Weights of a small transformer language model.
Size: 15 layers, width 96, 3 heads of 32, vocabulary 8192, 6.65M parameters.
Architecture: rotary positions, no biases in attention or MLP, embeddings untied during training, normalized queries and keys, some layers without attention, local attention windows, shifted keys, value embeddings, a smear gate, learned residual scales.
Each number is 500 + 50 x the weight over its row's rms, rounded and kept within 0 to 999. Layers, rows and columns count from 0. Numbers have three digits each. The size before them is the row's rms in percent of the matrix's.

# layer 12 attention output, 96x96, rms 0.183, rows 0-56, columns 48-95
085:525474405400477545544447557525516490464482546515564565559489519451497549463529420536491530571515537498514553526501551463475488503558460544526526
084:654566422505482477430525480499520547452485524446485499486556534478569444447569528553593515473497532535498471536449471487508394534496516497487488
092:475462565460538468547485618496586393422469543507516478556470509555502492525516518482531495526556481508503498498486517491506512513556492499549411
098:399437563467599440455437447441512448525465500611486509586546500520466509498438523535477528537453474455472446510547546525514489520476511464491514
102:499474375467516430607476509433554495524581541582451529518547483514473505500439502447475447482493508584539467558558446525473498481522481497467500
105:433509555544440564457560484501457451468481555525420470467560503435446540470509515558536453472502530417499614543541527503537483522542485502504515
104:518492536480433434447495551523494563524607489507482421475496521499448524562511403443514487482436511498510611496521473436481404480500505512501486
104:555589511547479472576523520584571520596458601470478512464542472503446463550550490549463482549525475540471470515488575486520470479512499535533510
099:468430427452434338539532537477508555568434525401559528511503523522454495483500469492509548545503502477455443555486487480518504490530490497544476
120:417632609479661627472394524478521549494395468499507492461495531458510492480495455491456498479487457480470503524488521508498494537483519467504440
098:513532455402502520546420465496441440579508584389477478467457513551556529477498496481463563494512475561552464475532471476521493458440506533516473
090:508552573511554566592503512542455551441516438451506497492530462567578497492537437488503484514485526543493529498483498498555481469536482472536557
096:463606537468391527454493395489522541369363538558472508555518469471453492553513508504503539502443489467465510509448488455459479498500549489509482
078:513460540420478466431541435410477653471453561469490527456488509563499474459552442455483528461522539481497456520556447482546484440523496498522453
108:540497502503465325531529528537533507452577469492554455442482505443501529525489525521482548520468461582462527531503539449474514516491538505492476
097:445472554533501427540526539645490492462483435523516460523492454459456468528525446533468463447502459520542497513501538485516511491473457492519525
150:528546499485437566452588560465549616485448515455481467498503513529449491417481514459532499518486482485497461546526471482487476482498480480475576
092:606538475571450521511552571503452636477492400492453487535492479558511447496489527540506486466494531456500475496574488565508475531464437470503521
100:441594579475603482538511521596483415495387389469481508492465526479447476479490486477517536502466511494572508522521505504505468494388494477515603
099:574430517455616523453482560354565529517435472498445500516536498526438510488498508551479504475532509542410410465532521491507530527529502482465554
094:402487558587590536472422554469458590538490610505474439573531474499509514564503504543509508523514541529533453486498421560499488537481443506494521
096:489483510520480409532654468552433506515478467507510508494478578483553470465470520542525517497547496532595532476587511536495554538494449497625611
089:519508451543450558523376484423547547534518558568504497557511480483520520539491432500536556499503523488550465485563462516490546538553468512462506
098:499568532497490457554541602498546477496442476502452500499444540479487580531499498487474466484506439546518467542459416638475538438440458536478500
092:460558490393450521389629598484485429510382485499547487457519470496518497503468420506552502480510525536455500499550492447534526493534526504483510
086:487498450407493517590563382513478495491515508546443526458468525473510539508522548480523417541504482499487542509476508490501499518537435551427483
108:457504521451483545494528670506466400529568470504481498488519446591455474539486484419515529570533490542457499460420497440514567479543456564561456
088:605508637428453523397536514480410485441510498500421478489488547474491509497492477494518470553554501449529493481484539503555521542535482516498518
097:477584611451475511557555487556560462444349483420476525454539507526427508434529477453504526504484535468456564558495445471416461456575442547502553
094:480403492566456553457526457621470485391515385409469536514516511479481483515522455462471435489451538455480481503552526480465510541470490508572468
093:519491522536522519364430510546500578501617465460517531511520496468434527497445525539493501549521497558441525504501527540511481465531506497536484
110:499586382584440548612550423489532594452424560565549451499516485504477511476517480532502544523503493454489485448511486534510580481521489488498521
093:435437569488534583399383546585499360492503480463470543468511465499546481490493520539498577510511520496504471486532453532526468541483456537462496
120:461593491435485493571536462493527572493445519566438463488518498474593520537521453456515395485443499503485381551503458508429458472466556503540481
094:497474487435591550542296587413529563557473536491494456475499516559496461503529477467486508507480484530507508499481465522484462481481488493472529
088:559518526442450464529602466554479518461536636404431499502462550543514533491433488554490498522480497540473515491490542565485483522491530426558524
090:569500546450468551514540383415585562487444427537450446427503504504538544516490494436554478552549515473492491532521478533493556497490458551515549
104:475543465501540624548555406456492461478428527566536477502473533492521471477489501523481526471528511527554513530549503511568527515546506472474393
099:553513559446445460431614489432491511537613583395500533483475511520513465498530496493516498506513514471484523519515481526488473486504510466516517
100:526522527412529472582478487504472570420505600487521495447524499541467500471510536450486463472522520476497506530429469519463535509461441532457542
092:472501434388495435516472517431573457506442459458482517510505497480524441521560568468479543525497503483523495470483507464430465494423498495410500
098:533463525579572454343485409642536418528487523481542483491567530521501463528529530475529465490480485544455509511479506601433509510460509482463450
094:436517571508394406453497445471521520496502531563522500488502545503508514505439566505555418499510542440477541486459460516538477491495471464516528
101:530468417499519463442485661486462610489454365500531494484543509510500505522514534485456536511478499566483541503505513575498476544470524505444470
093:389503457545521527469508483493488457522553491558585482426521551512460532496487437526481506561541545525537531477519505523549478526495560553531464
106:402436424488631534480384511452569489476402476627533472443493513543474484549487494534541489442514514452525429586491454523509427472516557537508435
107:548545421555488498543609557428524568453481487530476445454422468461508469402490521475445521505513481485579498425518488461522563610493529526547475
088:509403439558537462446503543465366559423499459416520451510473570479521525494396454453531431514475516488520515541476492539525478464500476485527468
095:488570455531553523577383509506423585472384541534479449462512460473516545473464467515503452492515426481543489481503498482450493460533503499553464
094:539446406529485648424462421494480551520525450559480467495463555525531481449525530468507537497481441516498468474567463467568503445549457514490490
095:518497489475545531393496457449536606578493493457502547550486448469517471514461497485548487456496462524485486544456510479476489514533463546526493
099:556454508523539538478453564603566382480605465577602473503434509502474509470470535516496487565583546450496480474516512528483511469470460456515467
098:480523454479465371607595464556504618550444518433470525531481541506501482495529473491488532532484576483568546484553492544546502504513521484568496
088:466393472523444482547497450445465434495537465526430528508488530520509472515502473518506483461527455481480410510461543511405533521475422443433508
084:563442414463504524470535509482567510452498496418471502528475523427496416411481466530499498546536511500510554462495478436532478481460474475455516
107:517548557463594522442461385513589505444615500590567529485448551476454461538490488490539490514525472514497548468491491500452450511523531503571466
095:461501546414438459490587574517536443481552531530538512467503508464476483499528511479546514437535491411536528467489527498527559514515453500525539